config = dict(
    n_kv_head=3,
    d_mlp=576,
    bias='all',
    init='normal',
    init_std_up=0.0961,
    beta1=0.95,
    decay_fraction=1.0,
)
Each number is 200 + 40 x the weight over its row's rms, rounded and kept within 0 to 999. Layers, rows and columns count from 0. The size before them is the row's rms in percent of the matrix's.

# layer 8 MLP up, 576x96, rms 0.0963, rows 275-347, columns 48-95
110,208,168,185,206,187,187,249,248,235,249,211,203,157,220,275,300,103,213,239,142,202,173,169,222,186,234,182,179,252,240,191,241,166,252,235,223,160,300,191,185,163,228,196,153,176,209,212,218
092,227,242,174,168,274,161,259,251,235,205,172,252,120,262,145,233,246,234,188,210,181,179,224,197,225,271,173,140,224,205,216,212,232,199,213,305,186,120,191,189,216,207,201,173,276,252,236,228
090,181,108,241,193,243,230,166,256,273,135,263,258,180,190,216,127,201,187,205,140,180,242,237,231,205,199,238,116,228,224,197,185,159,213,173,132,221,211,172,228,216,172,126,161,253,179,258,181
099,234,176,182,185,284,148,194,211,264,240,170,211,164,206,167,203,212,237,232,147,104,230,176,249,227,235,213,203,281,147,244,190,245,129,199,246,118,247,155,206,187,203,176,188,177,74,183,144
102,164,168,195,88,160,139,246,112,205,214,203,136,171,265,186,157,138,161,219,211,212,133,189,282,201,193,173,195,146,256,151,194,210,177,260,165,229,229,158,187,146,149,212,224,248,186,158,116
090,216,181,228,226,251,213,251,163,197,141,153,163,175,178,301,183,245,258,195,195,303,172,204,134,176,234,255,214,145,195,169,223,332,189,223,201,219,103,167,166,205,136,123,154,173,173,207,224
094,124,194,183,162,205,204,167,210,200,224,237,239,177,262,157,197,188,172,181,191,172,164,214,327,214,230,181,205,126,216,171,117,208,149,164,192,243,173,196,237,175,244,171,133,230,177,134,148
105,217,266,215,145,265,205,200,132,228,223,149,198,130,210,246,230,183,161,141,222,229,148,242,245,139,224,199,199,235,211,225,222,189,210,131,245,219,248,215,228,217,241,165,272,189,189,178,158
100,193,181,116,105,169,202,151,249,192,250,263,142,175,179,218,247,138,211,186,125,178,216,201,214,188,164,263,174,225,207,192,259,181,221,247,201,181,256,201,169,254,242,194,206,164,198,207,142
106,201,153,164,202,185,232,222,241,174,218,195,183,174,274,176,236,250,204,259,226,211,204,191,226,281,217,233,196,170,230,206,158,141,222,176,135,183,228,240,232,239,217,148,152,201,261,142,224
100,224,188,214,195,253,192,226,236,232,250,212,214,206,132,253,259,229,210,248,140,221,286,210,193,236,224,150,117,215,220,237,116,193,160,148,209,202,133,191,212,263,167,210,158,228,128,203,226
095,174,174,181,222,227,180,216,171,146,264,213,248,158,210,184,236,270,280,157,158,220,177,202,107,235,144,137,185,209,229,303,170,313,199,190,122,235,206,143,251,218,206,146,169,287,181,225,203
100,249,239,265,233,186,101,205,216,225,184,228,228,229,222,194,181,247,164,200,265,209,179,196,218,298,138,150,190,206,217,220,120,207,230,218,229,120,162,258,174,167,165,144,218,158,141,251,141
098,188,209,274,245,182,178,226,139,130,192,243,184,210,175,213,206,102,215,209,135,212,146,225,165,230,253,181,166,147,254,195,253,184,164,171,267,204,212,206,194,168,167,191,96,194,244,150,238
104,231,171,192,244,197,169,202,198,144,250,197,175,222,232,190,197,228,202,194,180,114,204,180,174,191,151,276,224,172,269,256,209,221,216,173,228,245,167,202,252,233,211,220,187,166,167,157,279
095,205,167,239,216,211,165,123,171,202,184,289,235,222,196,199,172,253,239,196,158,210,216,228,244,240,145,206,172,245,196,128,139,223,113,186,193,151,164,229,194,196,237,207,147,202,198,204,182
103,179,182,239,147,256,215,154,252,236,254,179,198,195,160,231,173,217,232,240,196,265,173,179,223,228,183,217,227,198,166,214,178,281,150,279,249,143,198,220,157,176,287,139,139,81,201,228,202
095,231,183,273,170,243,194,223,164,202,209,193,274,206,161,229,231,192,234,261,167,245,195,240,225,186,198,114,233,179,151,175,161,217,197,176,250,211,120,216,164,247,284,221,225,98,224,139,262
102,194,214,209,203,146,170,163,217,204,287,165,237,228,208,200,187,186,217,206,198,144,197,163,146,200,203,188,187,275,250,110,172,194,200,205,217,236,226,222,89,209,151,172,274,228,166,178,276
111,201,185,223,179,172,174,199,191,211,159,185,252,177,166,205,217,142,269,304,236,237,214,218,177,297,137,203,235,192,188,237,167,229,185,217,262,232,199,133,232,271,262,179,190,189,170,199,188
092,207,202,286,279,211,146,211,240,176,196,101,181,194,201,224,172,223,252,139,217,252,210,196,263,239,225,220,242,218,193,138,219,126,192,265,189,264,229,227,154,231,152,128,166,152,254,234,233
105,142,223,160,126,184,179,223,248,179,204,205,183,234,168,248,304,211,213,215,185,200,188,254,244,216,173,226,157,307,187,145,223,135,235,282,164,206,187,151,175,266,197,95,190,224,229,148,197
099,215,167,238,227,244,170,161,194,174,207,240,170,236,249,164,216,186,181,260,234,205,197,201,240,304,203,182,206,211,166,221,177,160,201,232,119,200,173,145,195,174,153,189,210,164,222,175,113
094,191,222,170,192,266,173,148,197,183,211,208,182,143,174,200,168,222,288,232,242,224,140,180,240,214,211,95,190,170,174,233,188,202,203,160,204,227,202,140,159,142,247,232,218,214,185,203,211
097,181,259,178,226,168,208,230,216,107,141,184,174,200,216,232,243,197,254,233,151,229,130,162,255,181,196,166,273,240,241,236,202,185,288,189,276,174,237,142,182,177,104,220,242,199,195,167,207
111,170,127,142,159,244,251,164,242,214,205,205,177,172,145,172,168,166,184,190,312,213,210,213,192,225,131,144,145,223,255,171,150,173,190,193,201,170,140,156,180,201,162,121,204,243,170,191,159
100,239,225,159,229,200,109,216,156,185,131,216,222,143,168,212,159,209,277,200,213,193,112,229,211,201,266,194,214,194,230,256,261,156,212,241,155,247,238,244,211,195,178,153,220,196,101,131,209
102,206,207,218,189,173,179,291,202,168,213,276,195,213,215,237,157,220,180,255,250,200,156,199,155,276,275,222,190,194,226,185,164,275,204,192,215,141,150,227,294,155,145,119,254,168,281,224,232
092,225,221,223,191,191,159,198,266,152,171,226,263,182,170,270,198,114,183,228,189,216,178,136,254,177,235,215,240,154,250,255,218,157,192,125,203,160,249,199,261,223,265,117,219,174,165,269,157
100,262,238,181,143,195,184,216,235,150,264,170,206,215,239,290,195,241,191,222,163,224,228,275,231,256,212,234,166,205,127,215,150,298,150,265,152,208,201,244,216,253,144,231,229,141,150,185,211
096,222,224,185,228,217,172,234,204,237,135,178,202,199,280,210,249,124,235,225,168,198,173,167,251,159,252,238,230,178,197,247,215,286,279,219,174,175,137,285,206,199,202,178,240,132,168,199,145
099,198,176,221,127,193,162,237,180,206,200,178,236,172,219,186,152,231,187,226,236,152,171,254,258,243,203,222,149,148,186,120,232,205,212,264,123,195,290,202,150,209,131,201,224,190,194,213,209
093,162,167,191,173,205,180,230,172,243,216,119,198,174,241,181,181,189,239,279,258,198,147,151,139,232,142,239,188,180,235,155,203,222,231,143,217,216,233,150,165,215,128,123,174,222,227,244,215
112,185,245,149,236,144,214,154,281,202,206,212,173,177,213,177,232,162,218,214,166,122,199,205,203,185,243,207,157,190,240,214,158,157,122,173,173,196,217,146,211,196,148,165,172,261,238,284,176
083,212,117,142,209,212,113,150,240,116,208,191,288,170,163,179,169,236,216,185,217,243,181,155,223,182,202,130,190,133,219,158,200,203,235,220,202,177,183,142,137,257,182,183,181,213,187,170,158
106,195,210,170,249,191,215,204,209,249,210,164,246,179,167,227,231,120,254,143,243,182,203,211,172,124,218,191,143,227,217,151,242,136,192,272,179,244,146,225,266,135,210,162,180,214,132,214,272
096,282,189,225,203,235,228,231,221,168,203,208,206,187,178,181,239,116,192,206,214,193,153,227,211,112,197,221,161,131,118,207,204,285,194,192,191,231,204,173,159,190,167,217,207,134,225,183,178
099,155,206,197,198,216,206,196,162,166,176,180,143,218,181,230,168,180,195,239,105,152,159,197,215,255,126,214,242,180,199,164,180,238,161,255,190,192,239,200,146,209,259,188,261,192,147,220,206
095,219,255,211,182,164,207,175,223,212,176,90,271,224,282,180,232,105,171,183,199,204,201,229,206,113,173,145,139,185,222,186,128,165,195,174,229,231,208,234,160,157,236,170,206,228,150,239,192
092,159,221,221,164,315,167,104,178,213,231,233,222,125,237,254,201,160,271,204,191,200,194,155,151,136,217,210,182,129,227,190,222,213,206,130,245,173,216,216,159,256,174,272,189,240,240,189,227
093,193,234,211,216,189,167,211,220,264,238,189,276,258,141,146,222,168,164,257,214,175,99,155,185,216,220,176,169,165,250,213,230,187,139,235,217,239,286,205,104,197,157,165,232,271,249,182,231
109,203,148,153,175,184,185,196,163,145,187,224,283,209,220,222,263,193,189,209,204,257,206,242,213,205,169,168,259,230,217,144,211,241,163,227,231,222,108,159,255,205,208,117,204,267,189,163,223
098,214,200,224,191,195,242,227,214,146,177,223,205,160,197,284,237,163,221,134,198,187,190,211,233,113,243,223,193,142,158,177,148,213,135,268,247,244,238,210,222,201,173,208,214,235,195,202,255
099,146,160,179,166,177,272,223,206,155,218,244,233,70,215,239,147,195,218,139,174,227,181,201,186,247,219,157,211,184,282,277,172,185,213,236,205,195,258,155,118,163,251,181,206,269,225,221,174
105,178,121,258,191,236,233,206,194,172,235,260,213,153,110,174,236,200,211,220,220,163,174,139,176,268,200,238,257,224,188,191,212,190,162,198,179,157,216,172,284,190,201,167,224,233,250,172,177
110,165,233,215,274,232,208,285,198,300,236,195,196,161,159,179,186,229,201,222,139,151,190,160,157,192,219,226,176,272,200,305,211,157,204,222,254,223,181,187,165,206,232,148,182,197,223,219,206
096,151,226,244,199,137,108,208,205,186,184,248,151,226,125,206,224,186,217,238,174,182,240,185,164,225,238,154,181,206,229,200,186,249,212,166,278,164,196,220,216,98,192,194,251,153,211,221,249
105,223,261,211,206,172,174,238,241,123,171,200,198,166,212,270,201,165,170,187,142,226,219,182,217,204,273,141,201,175,208,239,209,220,157,207,250,225,170,204,137,282,161,186,279,117,156,154,217
112,154,176,214,200,218,198,122,162,207,243,175,192,202,251,140,233,119,198,272,202,154,213,159,221,215,199,219,160,203,209,185,147,265,221,143,213,120,185,217,127,153,187,194,138,215,206,214,140
097,205,164,189,202,164,156,236,189,171,153,232,146,195,222,204,255,195,243,212,194,187,144,181,126,205,164,201,197,217,230,180,243,237,193,128,66,204,244,165,172,128,141,188,245,214,213,231,164
109,213,198,187,168,236,168,196,169,164,144,236,104,209,215,324,256,235,204,233,200,188,201,144,185,173,173,161,239,199,262,186,217,199,284,163,182,199,173,248,162,214,198,180,255,244,190,239,241
102,220,204,212,158,148,217,204,255,171,215,225,153,150,233,222,224,230,216,285,184,254,168,168,258,170,218,206,157,239,191,246,213,188,287,194,197,169,221,204,113,135,151,146,180,282,186,148,177
117,227,143,232,180,200,150,168,235,256,246,94,250,131,162,173,184,276,278,143,185,183,203,233,216,172,228,208,132,203,131,195,189,109,221,211,246,199,251,220,223,174,216,161,229,240,219,218,255
108,193,226,209,161,246,220,231,247,201,257,200,158,180,219,152,183,227,214,222,158,177,192,202,240,193,166,268,202,227,262,323,172,111,204,215,262,195,215,160,107,215,184,219,238,205,180,214,147
094,149,259,175,157,193,221,254,199,227,226,220,194,226,177,176,222,143,190,222,137,243,202,306,162,302,203,133,149,188,191,258,212,180,242,133,238,172,220,210,232,192,167,220,270,171,205,174,254
105,162,251,159,224,186,109,185,237,189,195,272,172,132,177,222,168,202,213,201,192,171,151,176,181,178,235,159,180,188,246,265,181,182,196,201,238,249,292,208,274,239,213,173,204,124,124,264,254
099,155,160,194,206,246,226,177,206,215,191,215,209,199,125,173,235,195,209,217,187,314,176,174,190,196,150,180,191,204,257,260,186,257,287,147,220,209,181,216,202,237,217,142,305,257,170,233,152
105,129,214,136,169,218,209,208,230,239,163,201,238,123,229,221,133,235,221,247,186,217,148,199,120,177,181,160,226,189,233,205,188,223,142,114,266,257,200,166,181,225,110,242,199,113,211,196,186
092,110,183,210,129,138,215,188,231,250,131,206,256,161,214,220,218,185,216,202,192,224,142,235,168,232,127,226,196,170,176,221,174,197,155,199,192,172,233,198,246,254,147,177,218,215,198,231,197
107,192,199,190,189,196,147,193,237,210,243,258,269,155,168,233,199,222,253,251,192,246,137,209,133,250,200,131,266,273,244,169,163,223,189,250,187,197,166,256,119,287,226,150,195,193,180,198,196
092,186,259,257,134,239,136,154,175,215,152,192,175,180,243,196,234,155,134,175,206,201,200,196,212,240,291,225,160,174,145,209,205,233,204,246,274,174,185,193,200,156,127,196,183,214,211,164,211
111,168,216,149,228,186,146,150,202,189,147,254,242,151,253,223,200,164,207,149,150,188,162,216,261,191,237,217,172,157,130,250,289,223,160,225,167,186,218,203,238,151,242,172,203,172,195,228,184
100,223,206,133,197,242,164,273,223,203,169,228,210,182,163,221,269,218,235,214,176,178,247,226,151,196,230,216,178,127,243,228,224,208,147,222,228,120,131,194,145,213,185,248,237,163,145,189,265
095,155,229,153,115,170,194,228,159,171,170,163,217,151,141,140,249,157,215,185,176,190,271,223,183,238,122,248,272,106,216,245,165,184,211,216,237,290,231,170,175,218,186,170,167,252,238,217,226
094,169,206,184,209,143,192,135,199,173,206,250,222,223,251,280,251,233,213,182,163,274,198,164,166,171,207,217,158,221,179,163,209,230,167,173,237,193,260,174,186,230,197,94,214,208,227,181,212
096,245,218,223,226,193,225,149,259,208,231,187,182,214,290,191,211,111,227,203,206,248,236,204,196,227,201,194,135,161,181,223,186,204,226,186,238,205,178,150,120,200,194,246,231,185,230,242,270
103,227,176,211,229,162,184,298,218,194,159,274,152,173,195,233,192,192,172,186,176,176,174,132,182,344,208,218,220,167,198,208,260,227,220,173,210,194,162,211,225,235,137,140,196,181,218,226,209
108,157,200,226,248,146,228,220,245,176,217,204,213,174,186,214,251,145,185,226,129,170,220,228,224,239,169,250,162,200,239,253,249,211,234,169,128,214,174,151,185,197,114,171,250,191,154,237,175
101,171,313,214,206,206,193,231,257,171,213,199,231,237,163,136,204,184,200,162,172,102,227,156,175,220,159,279,160,209,255,245,98,154,230,129,204,239,174,192,163,196,208,167,211,182,186,179,156
100,157,193,177,190,116,123,159,207,209,239,154,201,151,205,185,205,237,192,105,242,243,197,248,244,262,254,230,183,130,235,178,164,280,208,229,199,214,219,183,176,239,210,215,200,149,233,136,206
105,180,229,267,203,215,177,168,194,168,232,268,178,191,226,222,212,182,203,215,189,161,149,196,174,158,145,172,190,160,265,246,199,206,219,258,198,152,235,185,192,141,186,229,170,180,178,269,146
101,182,205,179,127,192,184,170,190,195,204,239,188,232,128,244,184,170,245,268,193,156,309,261,249,260,180,229,182,234,172,189,84,180,236,214,178,186,196,214,201,194,137,183,219,180,208,174,195
108,149,132,186,174,145,202,205,240,241,244,186,222,172,98,234,226,223,252,180,151,233,187,272,159,179,154,161,157,233,174,224,190,236,193,112,233,238,253,189,250,196,229,197,247,251,200,195,224
# layer 8 MLP down (transposed), 576x96, rms 0.0964, rows 275-346, columns 48-95
100,199,143,191,172,152,226,163,231,244,242,148,132,245,232,110,201,259,271,254,203,211,151,207,164,254,149,165,218,186,158,130,153,206,213,192,237,183,208,157,210,215,188,254,284,166,299,151,182
093,201,180,246,213,220,211,167,159,233,170,270,212,205,236,290,187,232,177,193,213,163,238,164,144,159,139,230,200,216,153,272,210,150,230,158,164,299,173,265,219,155,225,108,225,137,224,245,192
099,206,187,103,211,218,171,166,240,137,150,125,236,254,194,196,168,229,296,159,195,208,200,214,201,219,131,178,241,238,207,190,295,133,199,201,147,152,287,141,137,174,218,177,202,195,193,219,255
103,250,212,236,149,159,204,106,143,177,203,291,219,195,238,211,256,218,197,234,191,195,171,171,148,216,122,203,250,215,177,181,269,202,204,162,145,229,211,162,201,179,236,237,212,156,272,178,130
100,212,194,153,180,149,180,176,268,233,166,213,197,278,207,223,182,216,194,174,182,285,277,186,150,189,196,234,253,297,188,231,231,188,216,70,253,177,170,174,217,249,191,229,173,185,210,200,203
085,226,155,196,203,254,169,151,300,210,240,164,205,214,231,214,219,207,221,267,152,187,133,213,275,261,168,152,212,200,177,175,165,212,177,190,182,168,221,263,201,235,145,248,229,124,222,236,134
087,237,267,180,241,222,150,180,262,153,159,152,158,236,228,215,167,210,213,162,208,224,157,147,140,217,193,177,245,228,149,217,250,178,255,255,177,135,215,142,174,222,160,193,209,204,262,257,222
098,151,217,149,179,227,232,232,210,209,151,290,188,124,234,185,310,230,195,244,162,199,187,124,157,159,161,209,202,181,245,206,231,194,119,185,145,254,248,223,175,150,235,233,196,204,211,193,182
081,187,129,186,212,173,221,293,174,248,152,221,247,237,181,143,163,171,110,171,241,156,242,210,206,271,225,205,230,218,146,217,156,191,212,161,143,212,210,136,216,189,241,190,163,260,207,216,187
094,195,192,126,171,207,170,194,139,261,265,115,225,180,223,178,124,203,191,100,221,157,203,260,216,176,198,246,229,162,162,216,230,242,172,247,203,226,197,140,194,154,216,232,208,180,208,235,199
097,188,223,97,247,156,226,220,226,244,173,153,156,152,139,214,144,215,173,127,222,154,257,205,168,153,200,221,156,200,304,186,243,236,249,165,159,190,223,210,234,194,172,231,203,246,213,181,142
098,101,210,205,223,185,231,189,164,207,191,208,122,210,168,163,237,134,171,171,194,281,242,179,250,200,281,166,200,260,180,156,175,197,204,119,195,249,200,252,121,203,236,177,245,209,246,222,226
095,223,182,170,190,177,283,90,116,225,159,175,192,160,235,207,202,236,234,229,206,155,205,163,183,165,252,192,199,215,170,132,217,178,212,261,246,228,219,144,204,266,222,252,272,247,252,226,170
103,166,238,188,291,180,171,180,171,192,153,204,212,252,254,193,241,195,207,218,192,158,174,199,132,138,181,266,203,230,176,256,80,218,267,226,159,157,232,154,233,231,168,178,211,170,162,253,205
095,225,139,214,244,236,202,238,140,195,223,171,190,171,183,178,258,158,157,257,203,153,179,207,216,234,231,315,210,214,199,181,209,156,163,166,143,149,219,168,185,260,235,147,161,255,169,196,198
090,200,310,210,221,111,282,195,208,234,205,213,184,168,213,213,242,220,150,221,137,257,180,253,113,236,258,174,178,178,239,240,228,116,166,301,208,172,182,227,183,256,222,195,207,197,183,176,149
106,214,162,160,78,211,175,172,189,225,212,204,288,207,196,142,207,164,225,245,267,214,204,230,160,183,235,177,257,234,216,170,254,147,134,197,180,216,202,205,203,225,152,241,145,208,158,195,201
101,232,275,234,231,200,215,176,151,267,193,248,139,206,255,185,209,231,213,191,209,159,240,172,157,286,179,206,248,129,158,196,243,209,155,183,209,166,163,204,228,107,160,169,233,204,198,118,143
101,192,273,228,168,200,201,186,221,194,129,254,184,230,190,188,262,189,246,246,223,223,156,257,247,240,197,217,200,225,216,260,130,147,215,203,181,175,194,215,214,159,263,251,150,222,165,218,236
119,251,166,152,163,143,201,162,266,197,208,164,259,186,137,245,120,217,190,172,178,206,223,260,121,204,225,159,195,218,280,207,183,167,232,210,152,197,175,201,202,201,155,190,225,287,242,163,235
094,195,125,187,236,179,186,161,182,195,222,202,219,193,205,213,268,161,236,207,243,146,194,217,238,225,220,233,205,176,204,161,128,250,198,236,176,250,151,234,279,237,179,222,214,183,184,226,113
102,155,227,174,142,241,193,211,193,184,196,185,193,177,262,100,257,231,216,237,244,176,204,124,274,217,211,190,182,213,185,202,158,225,249,221,111,169,166,187,214,217,206,212,181,225,213,204,170
091,213,207,242,236,158,169,176,189,250,195,205,194,178,197,158,232,233,169,181,235,149,173,187,260,156,219,243,217,188,256,232,214,256,218,189,213,112,283,224,243,214,238,192,176,158,149,211,155
110,166,160,270,301,163,168,231,146,168,149,146,193,213,193,182,184,191,180,138,235,170,237,226,157,133,136,195,193,183,246,160,203,202,203,203,205,195,248,229,171,189,239,189,217,197,193,173,226
097,194,165,189,197,245,142,211,132,213,211,187,161,178,175,199,154,163,208,207,207,216,212,181,267,203,230,184,143,117,191,256,256,161,125,215,114,264,152,275,155,160,299,246,195,242,220,153,195
108,161,193,198,126,198,179,229,208,212,206,234,251,186,229,166,206,180,189,232,279,224,219,234,177,273,120,185,156,260,180,214,268,189,201,210,191,229,251,261,194,68,264,196,133,159,255,143,269
088,191,174,284,146,216,197,231,172,180,198,198,190,281,205,159,200,159,263,245,271,180,208,270,181,207,206,178,214,192,166,103,180,281,212,163,146,287,231,140,212,250,227,194,178,170,206,249,252
105,225,187,183,199,299,273,242,255,190,163,141,247,184,197,202,101,254,207,206,253,224,177,169,186,130,227,213,166,178,176,195,317,152,182,152,179,223,202,144,194,231,230,173,215,162,245,184,147
088,151,183,207,247,115,178,207,202,249,151,170,233,188,157,195,211,215,178,205,176,207,252,180,226,202,265,219,166,151,306,139,143,264,195,148,256,253,235,117,245,170,159,221,171,215,136,166,202
102,135,190,196,211,253,222,185,156,255,205,112,140,233,262,127,147,218,189,233,240,135,216,201,206,182,222,169,160,151,179,235,225,178,157,176,153,208,66,232,170,238,284,145,112,217,221,244,297
108,200,194,207,206,233,168,241,223,213,202,191,262,240,274,176,276,111,200,151,268,96,221,217,229,201,211,210,110,201,178,168,193,227,197,205,249,146,250,181,188,201,145,162,160,231,227,185,205
091,212,217,242,216,247,149,248,199,218,203,168,166,262,160,237,225,158,160,174,188,201,97,219,219,184,134,217,226,224,129,192,215,181,240,202,220,266,264,163,188,200,272,212,179,306,182,182,236
092,216,253,175,188,211,172,169,212,194,150,153,208,272,107,234,213,259,173,255,211,203,238,137,181,140,202,212,174,214,232,220,141,140,188,278,239,251,237,189,165,245,214,247,206,219,100,106,151
110,195,228,184,177,240,195,138,166,233,226,217,253,222,201,235,161,216,256,187,221,187,188,220,217,179,227,171,164,201,250,147,129,114,184,213,174,202,197,209,248,180,192,128,184,237,280,213,213
097,172,214,237,173,239,161,105,215,242,172,218,145,170,171,203,222,219,198,167,239,168,138,291,156,238,178,175,228,188,176,174,183,148,233,249,161,232,168,130,279,160,185,119,272,198,194,243,195
117,208,226,259,255,245,114,166,210,185,183,182,161,203,229,265,146,168,156,232,252,269,188,172,169,222,274,244,137,177,236,161,251,260,185,193,213,154,221,215,151,203,202,229,261,220,235,166,154
106,237,179,206,229,171,206,232,271,177,136,298,169,86,223,211,151,146,190,141,157,239,236,160,165,247,180,150,159,212,177,210,222,208,172,226,180,192,166,153,164,129,214,232,231,261,214,177,245
107,151,159,209,204,165,144,211,131,187,218,170,228,231,140,279,201,250,173,175,218,268,171,268,136,166,234,294,174,211,185,200,175,191,197,229,190,262,160,179,198,202,218,227,211,229,155,127,221
108,197,141,169,173,176,199,184,212,224,130,238,144,155,194,227,183,255,181,182,161,159,180,236,190,222,255,127,180,211,193,189,231,188,253,199,157,229,229,158,234,163,275,218,227,198,270,153,174
099,117,129,189,140,170,175,169,115,199,213,207,237,247,156,194,172,214,126,207,232,237,169,151,171,157,210,231,204,195,254,276,222,214,236,156,185,270,129,261,230,182,198,213,188,153,192,207,144
098,213,226,202,212,285,226,206,276,177,204,196,193,249,189,197,303,186,242,183,158,109,213,215,185,202,276,151,204,220,203,238,209,161,224,236,182,151,200,293,243,302,221,227,226,177,187,214,138
113,113,139,163,215,237,269,202,256,231,238,231,223,243,205,160,235,206,193,190,203,224,260,201,151,177,176,212,210,186,247,206,140,195,204,170,214,229,192,194,146,231,201,200,193,153,207,163,207
118,262,185,193,238,236,89,249,208,161,225,195,163,211,142,181,171,104,188,187,224,250,282,189,209,240,172,172,129,171,217,194,232,137,190,224,180,191,150,156,151,262,102,244,152,149,232,235,210
105,167,228,258,207,268,226,246,128,214,206,176,259,165,246,203,170,193,197,136,183,268,238,210,199,212,97,256,196,278,180,174,209,199,223,164,201,198,270,172,231,205,166,166,141,142,132,132,195
108,208,238,206,206,269,141,195,210,158,160,155,168,130,203,206,229,272,209,177,292,223,221,198,190,163,197,146,110,178,205,221,254,212,182,142,174,265,130,177,194,143,184,253,227,146,200,214,261
099,189,205,188,155,201,187,149,154,242,198,183,132,281,185,197,141,214,137,180,207,207,182,99,247,215,199,243,212,143,210,195,216,260,184,241,223,193,194,204,121,122,228,186,295,261,190,270,194
093,195,212,250,251,302,179,180,198,203,218,186,273,240,149,268,107,206,241,196,260,235,238,184,241,180,134,175,145,226,188,151,245,169,104,173,157,169,161,236,150,147,188,255,191,206,190,212,199
099,235,243,211,209,150,161,201,181,248,154,148,251,195,185,225,198,167,160,205,251,213,106,183,155,146,168,198,202,223,228,136,178,274,200,212,183,232,187,195,225,164,203,254,278,175,238,172,279
105,170,185,227,142,177,187,215,204,133,200,121,212,233,159,198,183,178,180,165,195,204,238,222,193,126,181,221,212,182,176,217,158,259,214,197,123,201,226,175,315,200,223,193,125,151,182,111,202
085,182,239,223,247,106,173,184,208,181,229,210,189,252,192,208,191,209,216,174,236,255,184,247,222,156,170,174,199,197,183,200,134,110,215,259,219,198,176,193,223,215,188,175,256,297,179,203,185
110,225,161,169,147,185,203,259,196,272,172,261,255,193,241,179,148,104,179,118,185,114,236,162,196,184,263,245,205,215,202,128,260,175,221,208,243,292,249,185,155,177,165,171,224,254,245,130,153
101,174,124,234,250,184,243,190,288,197,185,172,230,142,237,129,226,108,202,148,160,158,163,164,161,222,207,227,148,152,115,190,203,194,213,210,217,168,175,214,155,163,196,218,276,211,185,265,247
121,217,247,225,215,177,273,181,171,188,187,201,205,143,226,216,196,249,163,213,182,304,256,193,170,174,224,171,189,169,212,170,145,208,215,215,167,233,230,208,143,189,193,161,296,251,214,75,142
102,158,145,279,171,223,239,181,138,208,174,166,293,243,189,185,250,191,207,286,203,215,146,220,223,224,191,224,137,207,179,219,120,252,169,219,207,214,183,222,244,175,254,179,241,174,237,188,220
094,140,167,174,255,245,149,208,150,139,204,204,231,204,197,184,166,195,229,200,257,230,128,159,206,189,271,192,247,142,266,216,206,167,197,210,208,149,179,258,221,178,191,215,187,129,151,249,207
103,193,164,220,149,165,284,158,219,154,186,215,177,163,155,203,195,212,172,169,199,216,234,218,192,156,284,171,152,249,191,194,201,165,192,108,148,252,147,125,282,184,200,145,274,260,228,241,228
093,217,197,231,185,187,178,239,201,211,176,223,235,234,230,186,186,240,184,207,164,202,167,192,191,226,246,159,117,128,238,184,170,215,148,162,179,261,215,174,183,202,203,250,121,189,155,172,194
106,149,167,258,146,215,208,189,174,183,234,202,254,204,161,243,233,176,226,217,253,261,110,167,211,160,242,147,149,221,135,186,161,155,231,191,178,202,171,206,201,168,233,201,166,185,231,153,243
090,206,197,169,146,231,231,221,240,126,177,163,174,241,228,206,228,194,177,254,244,199,222,193,239,205,223,237,219,157,202,255,209,121,212,189,273,238,83,216,196,129,205,241,250,238,181,159,209
097,222,229,216,143,181,240,170,117,197,243,204,260,161,242,143,157,222,195,207,270,202,290,142,227,217,191,242,251,155,173,128,192,164,196,179,280,196,194,231,142,202,237,217,162,203,171,231,200
095,113,229,227,160,254,132,201,213,175,161,213,218,242,157,255,217,263,184,232,161,224,197,239,191,200,160,177,121,242,148,154,188,118,198,216,173,236,200,207,214,229,228,195,174,176,233,191,205
123,230,219,193,216,186,217,131,226,229,219,192,195,170,272,242,221,164,155,136,238,230,267,223,202,136,233,113,191,222,109,163,200,265,150,157,199,191,215,179,197,178,202,206,261,234,231,219,139
093,258,234,330,225,194,170,158,113,142,150,266,139,150,150,194,167,208,176,230,241,215,161,218,191,224,160,212,243,119,168,149,229,219,217,215,129,243,166,240,212,224,249,204,236,191,187,186,144
099,257,281,202,238,205,238,226,167,128,190,243,146,254,186,269,161,239,194,212,180,221,145,197,249,143,218,254,188,152,194,268,215,186,221,249,216,190,142,168,262,238,205,170,178,209,216,200,143
104,131,223,144,181,219,213,199,195,200,187,219,194,206,152,175,276,176,313,260,182,189,137,191,207,274,203,164,213,171,147,236,182,143,241,217,139,199,137,225,237,230,185,248,189,213,123,240,206
099,199,198,197,152,201,183,148,261,170,105,216,202,196,167,262,177,294,168,173,215,244,217,236,194,234,227,247,186,237,176,145,208,148,138,201,153,214,167,171,231,153,218,263,218,109,182,150,189
103,229,243,162,221,262,238,202,214,153,194,199,257,223,224,146,146,200,225,219,156,234,217,196,142,181,246,187,233,184,237,179,205,164,196,181,106,230,212,219,162,185,176,123,230,236,175,305,147
107,207,276,211,225,213,233,200,197,176,215,257,232,191,176,295,185,247,210,159,228,232,182,128,211,129,185,158,214,249,183,251,238,78,189,183,193,245,169,168,126,264,181,231,198,247,198,260,249
105,225,273,211,193,259,213,149,94,210,180,106,228,240,206,223,181,266,178,200,224,163,140,148,239,204,169,195,263,230,226,176,254,203,179,178,245,117,203,201,150,182,225,242,150,234,176,266,153
096,265,219,152,181,231,243,173,243,188,215,193,232,214,221,159,185,173,227,195,286,172,269,184,215,164,178,173,205,192,190,222,232,154,181,211,187,189,199,165,209,192,240,238,153,205,109,244,150
098,208,184,188,231,271,173,175,197,188,218,230,189,263,214,252,122,150,166,221,136,274,194,170,185,221,205,218,170,221,251,236,202,152,154,83,196,235,144,181,189,209,122,164,274,124,204,211,129
098,254,171,219,124,179,207,199,189,196,237,167,125,194,179,219,250,176,242,235,213,196,269,301,108,203,176,122,259,215,195,193,187,277,191,179,230,184,213,232,189,235,262,294,187,224,214,168,170